config.toml
norm = "layernorm"
attn_scale = 0.177
bias = "none"
decay_shape = "linear"
Each number is 128 + 24 x the weight over the matrix's rms, rounded and kept within 0 to 255. Layers, rows and columns count from 0.

# layer 3 MLP up, 320x128, rms 0.392, rows 79-113, columns 64-127
[[161 146 139  95 142  91 152  77 151 125  91 101 139 121 140 149 117 113 126 171 144 110 113 128 131  79 151  99 118 142 107 147 155  91 149 110  77 132  72 130 139 128 153 127 131 111 123 104 179 101 108 155 142 183 165  83 152  97 123 124 151 177 138 147]
 [125 132  86 131 123 100 104 118 123 163 119 184 108 114 109 178  99 141 103 132 132 125 161 158 169 161 184 135 107 127  98 159 133 118 113 133 119 125 119 155 122 165 148 121 129 144 164 165  89  66 116 144 133 144 160 143 125 135  76  99 115 172 111 135]
 [103 149 138 149 115 120  79 168 145 168 139 128  88 102 132 117 170 122  79 126 136 117 161 106 121  98 123 116  77 111 161 113 154 166 125 133 141 111 115 168 126 100 150 137 139 112 105 133 120 135 148 101 104 111  96 115 117 103 137 151 111 134 127 118]
 [129 142 113 140 144 128 126 137 163 138 136 123 112 100 130 144 163 136 150 126 169 156 108  93 117 135 169 144 130 117 125  90 197 132 150 113 157 176 123 140 138 101 148 157 104 131 119 131 149 118 109 198 125 114 122 112 130  86  96 126 171 101 116 126]
 [128 116  96  97 127 136  93 119 161 128  85 131 136  96 133 143 147 137 159 145 142 127  58 135 143  88 152 185 111 148 160 115 150  57 123 105 110  96 135 159 121 150 139  99 162 121 158 148 123 141 137 126 162 123 106 132  69 118 134 156 134 116 126 146]
 [162 111 124 110 110 123 114  92 166 115 160  93 147 137 163 145 135  76 124 190 130 101  95 161 146 124 147 107 135 128  71 118 156 136 119  99 139 137 143 135 115 118  97 123 143 143 114 177 103 116 133 137 127 119 125  99 135 139 130 116 138 142 114 164]
 [ 99 131 117 139  88 147 143 119 146 143  88 102 126 162 117 120 141 125 119 109 142  91 123 171 105 124 122 151 116 178 167 127 130  90 144 116 111  98  70  69 106  95 144 116 120 106 124 131 135 171 162 154 139  86  89 142 136 143 136  88 164 149 158 132]
 [150 122 120 101 110 126  97 125 125 114 105 138 129 133 117 124 124 141 101 125 102 148 149 132 129 133 146 176 128 121 145 102 100  71 112 151 149 117 167 140 124 159 116 139 152 156 153 153 114  66 113 154 115 134  79 128 111 137 117 155 164 149 177 128]
 [130 154 154 146 134 119 134 115 168 130 172 156  88 144 112  91 162  84 101 147 148 129 159 134 125 104  89 154 108 106  94 109  93 134 102 151 132 174 155 149 111  67 116 139 152 122  76  89 115 129 149 154 114  95 119 153 145 108 124 101 139 166 131  93]
 [132 159 108 125 152 117 141 117 110 110 128 158 128 116 120  93 137  95 124 149  98 127 113 114 135 132 136 116 168 122 106 129 154 115 143 124  84 128 127 131 131 117 143 144 128 127 133 131 163 137 151  98 118 129 125  91 111 165 116 158 164 171 200 142]
 [145  89 152 107 102 121 129  79 135  94 123 129 103 109 124 113 139 126 100 107 126  90 137 158 153 150 166 145  93 136 122  95 158 137 115 177 137 148 135 145 107  77 152 128 115 128 114 149 127 141 140 147 168 152 146 143 124 166  87 119 104 125 110 113]
 [133 128 139 119 133 128  78 102 122 135 113 125 127 109 113 142 114  61 155 134 118 131 175 136  93 127 139 141 162 137 122 156 143 126 141 122 112 124 120 141 126 104 128 149 130 146 118  99 126  93 121  92 126 152 138  91 115 132 127  42 126 198 108  95]
 [156 196 132 138 111 140  96 150 138 128 122 107 114 105  98  91 167 125 135 126 134 170 120  99  90 114 112 120 106 126 142 160 113 115 151 114 111 138 132 120 108 118 138 178 161  96 106 143 117  97 122 135 112 139 151 139 100 118 113 149 112 139 133 147]
 [ 76 183 119 139 149 139 131 128 136 111 124 142 119 153 115 110  86 139 115 165 138 171  74  95  70 122  63 156 129 153 158 121 130 112  81 104 158 100 132 144  72 132 148 122 148  98  91 127 170 151 102 153 131 118  94 149 138 111 147 162 118 144 121 107]
 [133 119 131 121  98 107 156 144 162 153 102  68 133  93  98 122 125 136 133 134 105 142 138 111 107  86 134  97 109 214 153 144  86 137 134 127 127 130 135 127 127 139 125 137 140 112 118 108 143 109 134 108 137 137 141 131 130 108 120 137 102 130  98 162]
 [179 145 140 118 198 133 119 140 118 117 140  50 144 126 122 144  98 132  98 157 141 112 114  96 108 102 154 139 156 101 132  84 115 154 111  94 152 114 161 117 141 102  95 163 143 106 132 113  96 131 140 122  84 135 138 116 167 109 141 156 184 152 113 124]
 [179 126 115 110 177 144  73 117  93 142 106 157 148  91  96 149 124  87 128 125 158 106 131  99 115 126 137 151 113 132 139 151 136 123 112 160  82 106 154 164 125 128 151 120 133 147 108 152 115 174 146 145 112 138 103  89 153 147 143 119 139  86 141 104]
 [164  92 111 163 122 123 101 136 131 122 114  86  95 145 131 127 107 164 157 106 137 143 134 106 119 137 115 168  86 139 164 120 116 156 101 107 172 136 120 134 128 126  92 131 110 124 143 113 111 148  93 123 135 123 167 153 115 126 120 105 144 144 158 129]
 [119 146 128 114 146 134 166 125 143 146 129 101 104 161  87 106 178 146 131 125 141 194 109 128 120  94  94 147 127 157 121  85  76 108 109 144 169 106 140 158 118 154  99 121 141 144 121 193 116 129 140 135 106 143 134 125 148 116 140 129 136 136 112  90]
 [126 165 130 100 129 132 121 122 159 168 117 145 104 110  90 138 120  92 167 133 130 157 104 108  99 121 141 149 161 136 152  88 125 143 163  50 135 111 125  97 163 104 112 114 136 125 149 134 170 131 157  95 103 158 151 104 118 151 140 125 165 153 131 130]
 [105  82 113 102 139 117 109 172 156 124 139 121 119 102 122 144 152 100 164 139 143 132  96 151 148 167 178 165  66  91 112 152 170 156 115 113 158 159 136 142 126 118 170 122 113 140 115 138  96  90 134 134 155 131 172  69 124  86 124 158 125 157 138 107]
 [101 146 141 137 174 113 157 134 138 114  76 141 133 131  95 116 135 105 123 116 136 117 106 117 140  93 101  98 134  87 143  94 102 116 138 113 154 148  77  68 121 117 142 128 114 140 150 114  91  97  99 123 129 114  92 122 147 142 107 122 164 150 121  73]
 [128 126 118 154  94 139 135 126 151 120 143 119 102 130 163 118 151 143 133 104 123 141 123 125 112 148 142 143 100 159 108 161 138 184 116  77 128  95 157 129 127 109 105 149 140 171  94 121 138 102 134  91 155 126 157 129 125 134 115 146 102 131 162 122]
 [158 159 178 129 143 112 127 114 142 133 122 149 125  78 114 122  93  96 127 168 113 116 134 131 121 141 146 137 160 158 111 101  78 158 114 100 140 136 143  95 116 109 135 150 156 133  76 137 147 162 136 154 147 145 103 137 130  97 163 127 135 132 135 150]
 [149 131 136 168 141 137 169  99 127  90 108 157 142 158 114 118 144 155 160 126 150 111 125 141 153 124 137 142 126  93 133 129 119 107 133 114 155 134  99  42 135 141 105 132  95 136 108  81 123 118 146 155  99 143 120 117 170 106 143  94 137 115 152 145]
 [121  98 115 112  92 180 137 106 103 107 138 142 114 136 105 127 138 106 106 130 119  74 126 161 118 125  95 134 151 125 157 129 133 133 163 132 152 147 142 160 176 131  82 152 122 137 105 134 158 141 165 142  83 128 117 141 127 123 101  87  88 131 130 133]
 [104 109  98  67 146 149 149 100 117 141 128 114 141 124 122  89 174 149 171 143 150 157 120 132 110 130 111 142 106 167 125 137 152 155 118  91 125 160  97 157 154  94  85 159 119 145  88 129 153 103 161 138 131 153  90 160 216 120 169 173 126 129 148 124]
 [172 155 157 186 147 120 137  92 113 106 114 155 136 134 123 105  99 121 120 122 132 142 121 177 118 158 114 115 111  99 167 130 129 140 120  97 173 136 104 137 141 121 147 134 162 127 116 187 139 137  91 141 125 141 107 132 134 112 107 102 128 125 148 126]
 [114 140  89 141  94 119 155 100 122 123 138 152 100 143 146 114 113  94 105 144 114 144 144 138 139 141 158  87 144 159 122 120 159 189 135 135 119 117 117 121 109 195 108 144  85 124 128  92  98 152 129 110 121 107 107 114 150 133 101  94 136 114 126 115]
 [164 121 142 119 116 143 103 132 143 164 148 109 145 120 128 139 148 105 147 105 128 114 124 191 122 161 129 166 122 149 158 130 167 147 124 103  99 139 111 117 144 100 137 115 128  92 140 115 150 170 137 156 106 165 138  99 106 145 112 110 116  77  77 144]
 [120 107 136 163 144  95 121 202 158 114 126 140 166 149  97 129 120 100 112 161 110 117 142 161 118 112 127 123 141 119 162  92 134 117  94 129 142 141 133 126 134 104 159 139 135 119 131 121 149 138 125 118 110 125 130 127 124 131 117 129 110 136 103 156]
 [115 155 128 149 188 100 108 148 171 145 127 149 150 110 135 131 170 118 100 138 101  99 131 176 114 155 116 122 129 113 150 106 132 144 109 137 113  81 101 144 106 158 159 117 123 109 103 146 161 125 146 102 111 104 138 112 103 104 118 160 103 108 157 104]
 [166 149 139 112 150 108 135 142 138 121 122 142 117 132  95 106 111  90  82 134 173 179  84 184 140 131  90 139 111 140 121 135 161 129 124  98 178 114 170 134 105  75 153 109 127 177 117 121  87 113 121 123 151 141 125  70 143 123 117 126 128 200 138 138]
 [139 115 171 136 115 176 124 150 118 153 134 163 143 161 117  93 130 118 135 116 117 123 128 112 141 131 133 141 128 126 173 136 129 150 109  71 128  85 113 147 141 126 135 116 105 129 151 176 144 115 138 163 145  92 124  82 121 140 111 162  91 163 116 119]
 [133 117 141 161 189 149 134 110 148 123 108 131 142 107 130  93 131  83 114 131 154 104 158 134 122 107 103 138 112 147 133 156 101 139  90 120  98 117 128 104 144 137 136  93 162 148 134 132 160 168 106  88 192 107 119 117 100 132  93 124 158 129 116  88]]
# layer 3 MLP down (transposed), 320x128, rms 0.686, rows 79-113, columns 64-127
[[137 147 199 158 122 141 113 175 120 144 116 112 130 126 155 116 147  69 154 170 125 134 117 134 102 119 129 124 142 145 106 131  98 118 143  72 134 147 108 104 149 113 143  88  85 137 121 116 108 106 164  92 146 125 135 131 117  99  96 133 155 119 132 153]
 [141  83 151 147 137 180 174  84  71 108 119 138 138 111 109 111 177 154 114 116 144 105 113 132 118  95 143 154 167 152 115 145 105 132 110 174 118  97  97 147 120  79 122 133 172 105 108 112  98 165 123 141  95 114 131 140 119 144 108 123 111 138 153 147]
 [129 140 119 151 184 162  87 141 138 118 134 148 130 149 132 149 153 167 162 104 151 118 161 140  94 108 164 100 194  95 125 146 115 101 128 143 116 147 131 128 134 148 147 124 137  96 134 121 164  78 126 115 105 133  94 127 114 165 121 124 120  68 112 110]
 [127  83 123 144 130 150 165 127 104 107 127 150 104 114 143 129 121 155  99 119 131 126 141 139 118 120 116  92 130 176 131  77 128 136 146 137 114  75 156 128 140 141 135 140 158 140 151 113 129 123 129 120 112 140 133 151 181 149 118 122 157 101 127 152]
 [123 130 149 121 122 159 146 136 147 129  75 117 144 121 117 153 132  85 149 127 125 134 140 145 127 153  91 136 131 126 123 110 137 150 171 139  86 143 117 121 178 120 147 178 130 159 133 144 128 116 105 119 169 119 160 159 141  83  92 138 113 171 135  94]
 [115 131 136 157 128 178 137  86  93 117 101  98 150 104 130 145  86 174 142 106 163 120 151 135 138 154 114  74 138 123 159 128 149  77 163 171 117 100 117 153 126 148 112 115 141 145 102 105 141 107 118 117 116 158 138 146 108  96 110 104 140  92 179 123]
 [127 112 119 107  89 115 103 140 144 117 108  80 147 142 110 130 113 181 146  87 113 150 144 139 174 108 147 134  90 133 132 134  99 111 129 130 134  91 140  95 110 105 140 100 170  83  91 116 109 140 151 119 120 107 130 174 141 112 142 138 128 141 111 104]
 [145 143 139 129 129 111 123 137 103 121 131 157 145  94 149 122 148 119 110 115 103 112 134 118 128 108 153  88 151 107 124 108 150 134 146 128 138 108 118 120 148 125 111 117 129 127 103  91 118 113 117 143 117 137 154 109 100 152 155 179 108 111 120 134]
 [126 130 138 115 115 161 143 154 140  93 126 100 149 160 132 121  80 100 107 174 132  90 159 114 137 149 114 159 159 112 143 100 162 124 109  95 121 106 110 101  88 152 156 117 132 143 123 143  97 141 127 153 106 119  96 153 145  94 149 148 133 142 128 103]
 [127 132 161 120 104 158 132 155 105  87 140 133 132  89 131 105 140 127 100  71 152 151 128 149 186 107 157 114  92 103 147 128 102 121 160 124 115 137 110 140 130 122 141 113 148 122 123 153 111 147 104  83 153 136 120 139 150 134 133 139 143 144 113 123]
 [150 122 101 200 111  87 142 137 143 147 160 123 133 106 155 101 143 128 118 112 168  93 138  96 102 143 122 126 132  76 101 119 165 125 138  98 135 138 127  87  66 109 157 145 111 131 133 127 151 101 126 108 151 145 194 136 158 135 135 100 126 124 110 131]
 [105 140 138 109 161 118 105 166 119  92 120 146 139 170 125 133 109 126 121 171  82 157 118 129 105 135 115 106 112  94 126  97 115 156 126 163 178 146 140 122 120 118 141 104 105 163 164 156 135 151 133 123 168 118 122 107 130 145 131 140 150 120 132 152]
 [128 141 124 121 106 134  96 147 136 122 148 106 148 122 119  89 111 119 106 138 174 116 140 122 193 139 106 130 177 124 112  73 155  82 132 111 132 100 112  64 116 136 145 121 116  92 139 125 132 108 144 135 167 124 138 134 141 159 125 146 115 103 119 137]
 [ 82 125 100 145 113 122 105 142 166 152 132 141 131 126 165 137 122 114 160 148 151 112 131 127 146 100 159 161 134 127 136 144 144 114 128 107  57  44 180  93 152 121 121 134 167 172 165 109 135 103  83 200 127 131 180 140 137  95 118 151 127 158 145  83]
 [135 128 120  99 137 118 106  84 124 109 143 122 109 167 152 156 103 137  92 150 127 139 136  64  81 149 123 133 148 110 150 140 150 132 111 120 152 146 100 170 112 159 164 151  97 108  92 168 169 153 172  90 110 123 134 121 119 122 100 133 132 148 131  99]
 [ 99 139 136 113 128 173 105 121 186 143 122 100  96 100 151 177 122 147 134 166 119 181  99 142  88 146 133 124 124 149 110 111 165 119 110 128 151 152 143  74 118  85 113  86 145 127 137 136 156  85 172 139 151 133 101 153 120 130 129 139 125 142 131 145]
 [139  76 134 126 134 114 147 172 138 123  99 146 124 135 101 159 176 145 138 121 110 131 175 111 137 134  95 163 145  84 110 127 122 103 117 137 124 158 116 129 166 131  57 130 139 108 128  80 165  98 131 167 124 129 125 169 122 172 159  74 144 109 149 109]
 [131 143 117 105 103 122 143 131 122 146 109 128 148 125 143 150 138 110 135 165 115 114 116 148 107 115 121 149  63 155 111 111 117 127 169  84 158 111 166 138  98 149 162 122 122 170  69 111 165 147 175 105 118 141 127 126 178 115 114 131 135  92 157 142]
 [125 105 121 137  80 142 109  71 109 122 141 138 123 187 121 116 142 165 139 150 128 140 101 114 150  94 169 133 130 136 156 165 180 123 127 155  85 121 149 128 133 134 161 149 137 150 162 108 145 135 142 112 105  72 114 148 137 107 104  77 105 109 113 134]
 [101 170 161 151 135 117 117  97 123 116 143 161  91 115 164 133 150 149 157 103 122 121 132 139 101 138 120 118 130 111 129  81 133  92 126 113  98 139 135 157 121 120 134 150 141 142 131  96  96 144 149 161 119 130 137 136  97 135 116 152 112 107 144 154]
 [121 115 113 112 137 137 111 124  95  92  93 130 126 129 130 149 104 113 141 142 139 118 168  79 140 103  80  96 137  98 121 165 124 123 122 136 129 103 144 100 153 119 107 124 153 197 144 161  83  96  86 144 150 110 164 111 145 118  98 138 125 139 133 117]
 [117 122  93 150  98  96  90 128 135 126 131 122 130 107 134 119 150 177  90 137 149 114 103 161 129 104 125 122 122 150 115 134 136  96 154 101 163  99 162  95 127 108 168  67 181 132 162  81 145 106 161 111  72 111 122  94 134 129 126 136 158  70 131 138]
 [132 155 169 140 140 160  97  94  99 118 120 150 124  82 142 153 129 148 104 102 152 164 124 114 139 139 119 134 131 112 149 134 123 138 117 140 134 102 142 136 120 145 119 125 159  97  99 107 123 129  92  96 123 128 123  72 155 160  72 204 124 136 143 119]
 [136 150 151  73 144 185 131  97 126 152  77 111 113 158 177 124 149 139  93  98 127 143 106 146 103 129 157 134 142 130 130 108 128 121 151 153 145 121 125 143 104 165 137 118 105  84 134 160 123 131 116 105 115 140 103  91 136 163 104  76 108 149 123 142]
 [145 141 144 114 106  59  98 160 140 114 124 159 138  91 121 103 102 133 145 120  99 132  92 157 119 153 159 177 146 136  98 108 122 153 106 132 136 162 165 137 106  97 142 169 164 142  87  99 119 133 126 147 173 109 132  89 109 142 141  96 153 108 118 100]
 [120 151 144 143 115 130 121 124 150 115 152 130 118 113  98 118 120 106 130 126 169 157 131 133 129 159 113 136 129 117 181  80 165 120 148 121 118  92  98 146  81 116 135 127 127 146 145 115 146 145 123 110 113 132 129  91 118 128 127 142 134 171  78 143]
 [132 149 109 137 113 131 133 131  93 120 123 150 113 157 127 173 123  61 126 121 130 150 156 134 157 128 109 134 137 130 104 106 158 151 100  85 145  99 143 115 121 135 154 140 137 139 155 146 103 139 105  96 123 131 166 143 129 146 100 135 189 140 105 103]
 [133 107 123 141 151 162 134 115 132 165 110 128 171 152 114 137 136 127 137  93  93  87 140 150 119 103 126 141 144 106 128 115 131 115 137  93 149 161 102 121 121 101 110  92 129 123 106 122  99 107 114 105 104 116 134 156 138 136 118 181 152 134 152 116]
 [139  92 122 131 129 152 140 177 112 105 177 125  96 106 124 131 161 134 105 122 148 173 107 127 147 110 149 126 109  90  85 127 149 135 101 113 176 109 145 162  95  95 140 126 169 131 137 171 131 120  98 133 125 135 153 114  78 106 109 116 102 110 147 125]
 [ 98 121 124 118 161 129 163 111 154 107 134 109 122 135 134 111  91 101 138 151 104 140 136  89 117  94  75 115  98 129 155 112  97 137 147 143 174 149  93 142 128 108 119 112 156  97 142 149  96 146 100 104 194 128 154 147 101 175 138 116 112 166 181  94]
 [146 132 100 129 116 101 148 109 156 155 129 131 109 128  77 145  88 135 148  94 151 116 115 109 154 128  94 118 140  97 164 108 145 111 123 106  97 132 124 169  84 125 109 117 138 141 125 134 134 141 115 181 150 144 145 129 166 125  95 105 126 138 132  94]
 [162 109 143 108  99 132 146 107 112 139 159 131 141 150 139  80 122 118 134 111 150 141 117 102 117  84 108 107  84 118 140 104 145 132 148 139 152 136 104 189 106 192 149 123 114 141 107 106 150 136 181 106 130 144 142 144 135  98 131  75 124  74 103 149]
 [120 134 121 124 134 152 132 127 140 179 167 135 151 128 132 111 120 135 134 118 104  93 150 112 142 136 168 153 110  82 146 136 131  80 109 128  89  99 150 132 153 150  80 140 146  99 131 144 123 141  96 134 139 129 131 161 120  95 116  80 187 104 140 108]
 [146 127 117 122 110 127 144 129 144 142 117 149 173 138 166  93 110 133 170 163 117  93 126 145 104 107 166 139 166 184 115 116 164 133  99 125 140 100 128 122 161 163 168 135  93  91 136 136  97 174 162  78 103  98  98 116 138 150 140 135 124 124  94 178]
 [143 127 119 131 123 164 143 183 139 155 113 144 140 135 108 131 103 143 113 125 115  84  98 184 135 153 119 157 104 139 128  88  98 133 145 114 134 128 137 122 150 136 133 117 136 118 110 122  83 150 143 119 134 160 103 105 137 110 111 140 115  99 153 146]]
# layer 3 MLP gate, 320x128, rms 0.372, rows 80-114, columns 64-127
[[121 148 115  64 108 153 140 123 139 109 144 130  83 146 125 139  91  83  97 117 136 147 154 167 118 134 119 128  63 145  98 149 113 133 138 121 148 143 180 118 116 105 114 163  87  97 150 134 166 158 111 100 156 142 135 141 140 108 130 126 133 180 128 127]
 [112 120  71 146 115 139 115 114 146 137 115 123 178 170 148 154 115 132 164 128 144 131 128 109 152 146 124 163 107 144 150 117 135 174 100 125 127 149 140 151 127 118 142 146 149 132 167 143 108 132  93  90 120 143 103 108 106  88 103  89 113 128 128 112]
 [152 135 127 110 134 153 113 150 159 118 118 117 143 141 158 128 147 123 122 153 125 108 147 120 135 164 133 138 119 116 165 143 132 143  89 129 133 123 132 122 148 155 110 146 142 147 160  84 122 161 134 116 124 107 100 136 107 179 144 139  89 165 138 119]
 [120 113 155 110 134 163 106 159 120 125 166 140  97 105 130 128 107  86 114 132 165 108 122 145 112 137 168 124 163 142 129 130 146 124 114 107 123 124  92 126 105 176 128 179 123 169 130 128  98  90 145 115 165 132  73 151 118 124 165 111 101 183 115 140]
 [100 156 132 119 128 141 136 129 132 117  94 124 166 121 148 140 151 149 130 113 180 155 113 129 146 139 123  98 141 161 137  98 130 121 105 156 130 130 124 155 169 121 117 153  87 108 168 147 133 122 130 104 133 137  98 175 106  83 132 105 142  96 103  62]
 [128 122  88 128 118 109 158 127 110 121  72 110 148 125 174 129 130 123 135 128 126 130 130 119 136 100 158 136 134 135 120 155 116  80 124 175 165 163 122  75 121 171 116  93 129 140 127 120 132 127  95 126 131 119 130 101 156 128 134 138 148 121 114 109]
 [135 177 127 106 106  99 101 160 144 144 106 143 117  86 128 111  91 149 155 167 127  92 170 119 133 159 140 124 116 140 138 163 119 126 112 120 101 131 127 182 109 173 159 154 137 175 126 148 103  95 137 116  82 129 118 120 128 137 117 142 150 122 161 147]
 [ 94 169 120 109 129 111 132 101 108 171 136 154 153 113 148 117 137  85 147 100 114 156 116 153 126 139 162 123 118 144 131 121 128 144 137 134 191 131 128 123 123 130  96 179 142 138 101 132 101 124 126 134 114 108 128 201 100 100 154 121 176 131 118 155]
 [160 141 125  95 133 110 134 123 186 143 137 161 106  82 131 124 112 153 122 142  73 120 130 121 117 113 130 151 107 149 138 144 165 119 113 141 135 130 122 118 117 107 183 182 125 132 165 110 133 142 144 132 118 138 111 122 111 128 121 150 148 134 119 126]
 [ 98  84 147 107 138 119 108 166 102 123 107 138 113 120 111 111 123 122 106 146 102 159 142  89  81 110 156 163 102 133 157 106 149 155 140 150 140 107 143 120 138  74 114 156 117 129 119 165 164 178 119 118 117 124 186 140 176 127 115 138 187  91 100 156]
 [150 131  87 152 142 165 123 150 128  72  99 118 170 146 123 123 133 116 108 165 159 125 126 141 119 108 147  83 125 145 104 101  90  92 135 156 144 124  89 134 135 159 154 101 174 152 122  91 124  98 162 125 146 115 116 133 135 162 107 141 137 147  94 127]
 [141 118 122 136  97 172 125 120 139 131 118 126 157 156 132 128 145 158 159 107 143 158  90 113 138 144 123  93 104 127 156 164 110 115 135  89 136 121 138 129 133  92 127 146 128  92 161 120 139 117 200  75 126  85 156 103  95 129 149 114 127 109 108 144]
 [125 161  71 111 153 132 117 131 148  84 137 132 140 132 124 115 144 146 140 151 141 153 158  78 150 115  92 143  72 135 105 159 145 147 160 141 131 131 135 138  53 120 112 156 105 127 127 136 144 102 189 103 113 119 142 140 113 149 108 153 138 104 105 113]
 [145 152  62 153 138 139 146 113 162 160 105  96 125 151 135 120 135 136  87 180 132 140 114  86 140 151 182 112  93 148 131 104 125 138 142 146 113 150 150 112  95 137 152 124 157 131 144 101 111  95 140 111 153 125 149 116 148 153 119 153 131 152  94 164]
 [125 127 168 136 127 134 107 123 126 142 111 122 129 110  75 118 121  78 155 139 121 142 120 127 170 154 120 122  98 166 122  79 133 119 135 146 150 161 115 108 155 133 157  95 132 163 112 122 136  76 112 121  84 122 151 108  90  87 196 112 120 134 156 106]
 [140 162 117 141 128  88 221 118  83 152 184 128 115 143 135 125 156 135 126 102 163 141 134 139  88  82 175 137 137 103 100 106 121 133 130 117 154  85 100  90  92 144 109 122 154 152 134  81 135  83 118 110 168 140 161 117 137 111 111 155 143  95 120 122]
 [132 102 110  91  97 116 117 110  98 140 143 153 128 139 151 137  87 136 112 118 138 115 166 149 138 108 132 136 132 125 131 168 163  96 113 122  98 153 167 127 108 149 120 156 139 147 158 123 159 167  86 129 145 113 166 117 176 153 142 123 138 130 169 154]
 [173 138 150 118 114 136 119 133 155 147 125 143 150 137 112 174 136  94 167 127 164 106 137 112 113 163 113 141 124 153  96  97 112  80 116  90  63 128 148 159  86 131 139  97 154 123 129 116 125 107  73 134 176 121 143 119 152 134 168 144 132 115 152 104]
 [121 144  95 155  90 130 141 173 127  91 124 140 162 128 130 103 109 159 130 196  80 138 114 142 104  96  90 120  86 118 129  91 121 153 133 120 167 137  96 160 140  86 125 142  86 158 154 114 188 157 123 130 126 131  88  90 129 175  89 124 111 114 159 150]
 [150 165 123  80 136 140 119 144 101  77 142 157 143 160 141 186 121  95 100 119 111 120 108 138  97 146 123 137 119 125 136 117 121 155 125 164 148 136 162 145 123 149 104 147 108 136 112 162 132 103 120  82 117 142 110 106  95 156 123 121  90 137 123  71]
 [120 129 150 135 109 133 149 108 198 178 141 116 143 131  96 120 169 105 118 129 151 112 147 138 113 115 143 180 140 143 109 133 128 139 109 121 180 136 123 143  93 121 145 160 113 131  83 143 151 121 123 160 118 142  57 138 144 102 149 161  76 111 127 115]
 [111 122 125 117 155 138 110 119  95 118 130 126 120  80 140 138 150 142 171 123 147  98 153 148 121  98 155 126 119 188 128 115 122 120 159 167 108 162  99 139 102 130 156 152 162 122 108 150 131  97 118 156 118 121 143 117  82 128 142 140 111  60 127 157]
 [124 188 105 146 151 102 105  65  90 151 137 121 110 140 112 111 105 138 134 133 123 116 129 129 128 118 127 101 109 172 193 125 124 150 153 117 108 115 125 132 128 135 118 155 133 143 116 126 102 155 127 120 136 123 121 110 143  95 155  98  68 103 147 103]
 [122  82 113 107 120 169 119 208 112 103 124 147 163 171  84 119 123 113 134 115 158 109 115 181 125 160 155 151 110 148 176 141 114 105 129 149 127 117 131 136 127 154 116 177 176 125 174 120 156 131 119 103 128 128 130 106 141 145  95  80 101 115 161 121]
 [131 100 122  93  98 104 107 135 140 173 143 116 150 155 118 163 144 158 154 121 151 103 130 135  92 137 144 120 125 135 147 155 136 123 127  60 113 101 102  98  86 143 125 127 137 142 137 115 164 128 108  75 128 155  94 103 142 137 127 151  85 132 131 114]
 [141 121 114  75  75 131 118 113 121 107 138 126  96 119 133 127 168 108 117 101 155 142 126  87 107 137  99  61 130 103 151 113 186  92 164 154 142 140 158 165 136 107 125 140 106 128 105 122 156 124 109 127 130  91 143 184 133 124 125 108 102 139 137  97]
 [132 120 123 101 137 134 131  91  81 123  78 123 117 148 140  98 182 144 100 118 111 109 128 167 125 105 136 103 135 169 105  89 116 141 145 127 140 129 155 174 144 150 124 106 127 131 166 116 162 155 155 116 130 115  89 161 130 133 127 141 153 127 155  85]
 [130 160 150 128 125 110 135  74 135 145 129 142 164  99 135  83 127 136 165 125 126 140 112 164 168 108  92 127 145 120 126 117 112 125  96  97 172 154 162 127 131 184 114 156 165 101 112 109 140 117 125  96 162 135 110 155 138 153 163 138 121 147 105 110]
 [156  87  92 122 131 144 121 170 105  77 145 147 139 158 150 147 130 112 150 123 124 178 137 174 166 128 134 147 138  95 149 162 127 167 127  74 119 121 121 112 109 160 115 137  92 142  84 132 123 105 196 104 136 138 153 137 147 114  79 139  98 118 107 124]
 [134  98 144 134 102  95 111 110 150 150 149 127 131 176 148 134 138 114 117 146 135 154 175  94 132  89 135 121 130 124 137 132 126 127 119 123 105 125 164 169 134 124 160 109 116 111 184 154  96 124 151 147  88 111 150 130 117 120 155 136 140 103 138 193]
 [103 119 144 146 126 146  97 110  70 156 102 113 158 157 148 130 131 115 137 121 119 100 200 157 140 132 169 122 124 153 132  82 116 133 123 169 127 106 120 183 171 134 104 146 129 133 116 104 108  95 123 101  97 112 108 167 103 134 139 109 152  94 129 141]
 [158 154 110 114 136 157  78 119 149 130 160 126 172 162 148 145 138 147 118 143 135 106 106 187 131 129 163  67 152 101 139  91 137 128 183  80 161 135 119 129 147 133  95 118 129  86 114 146 103 118 115 103 133 114 164 128 144 116 137 135 102  96 140 132]
 [152 149  72 120 115 152 139 131 103 124 143 155 157 107 104 133 133  69 172 150 167 139 115 113 128 148 138 129 137 190  95  90 147 117 108 155  93 118 126 137 115 131 118 108 127  98  96 127 129 131 157  98 135 110 114 116  93  90 137 158 101 139  92 145]
 [128  99  79 109 154 148 138 159 133 119  93 144 137 116 143 114 158 105 134 183 137 113 117 174 160 138 149 139 133  89 146 123 197  97 104 114 113 100  96 139 152 135 148 118 100 199 160 120 117 104 110 130 136 133  64 143 137 115  98 130 141 117  99 122]
 [115 132 136 142 184 109  97  91 109 156 113 144 104 118 120 108 140 130 135 148 120 160 141 112 156 137 134 104 124 176 142 145 167 127 123 111 124 146 125 139 120 126 118 115 115 124 158 146  62 105 160 101 117 136 110 203 176 143 146 130 144 132 114 137]]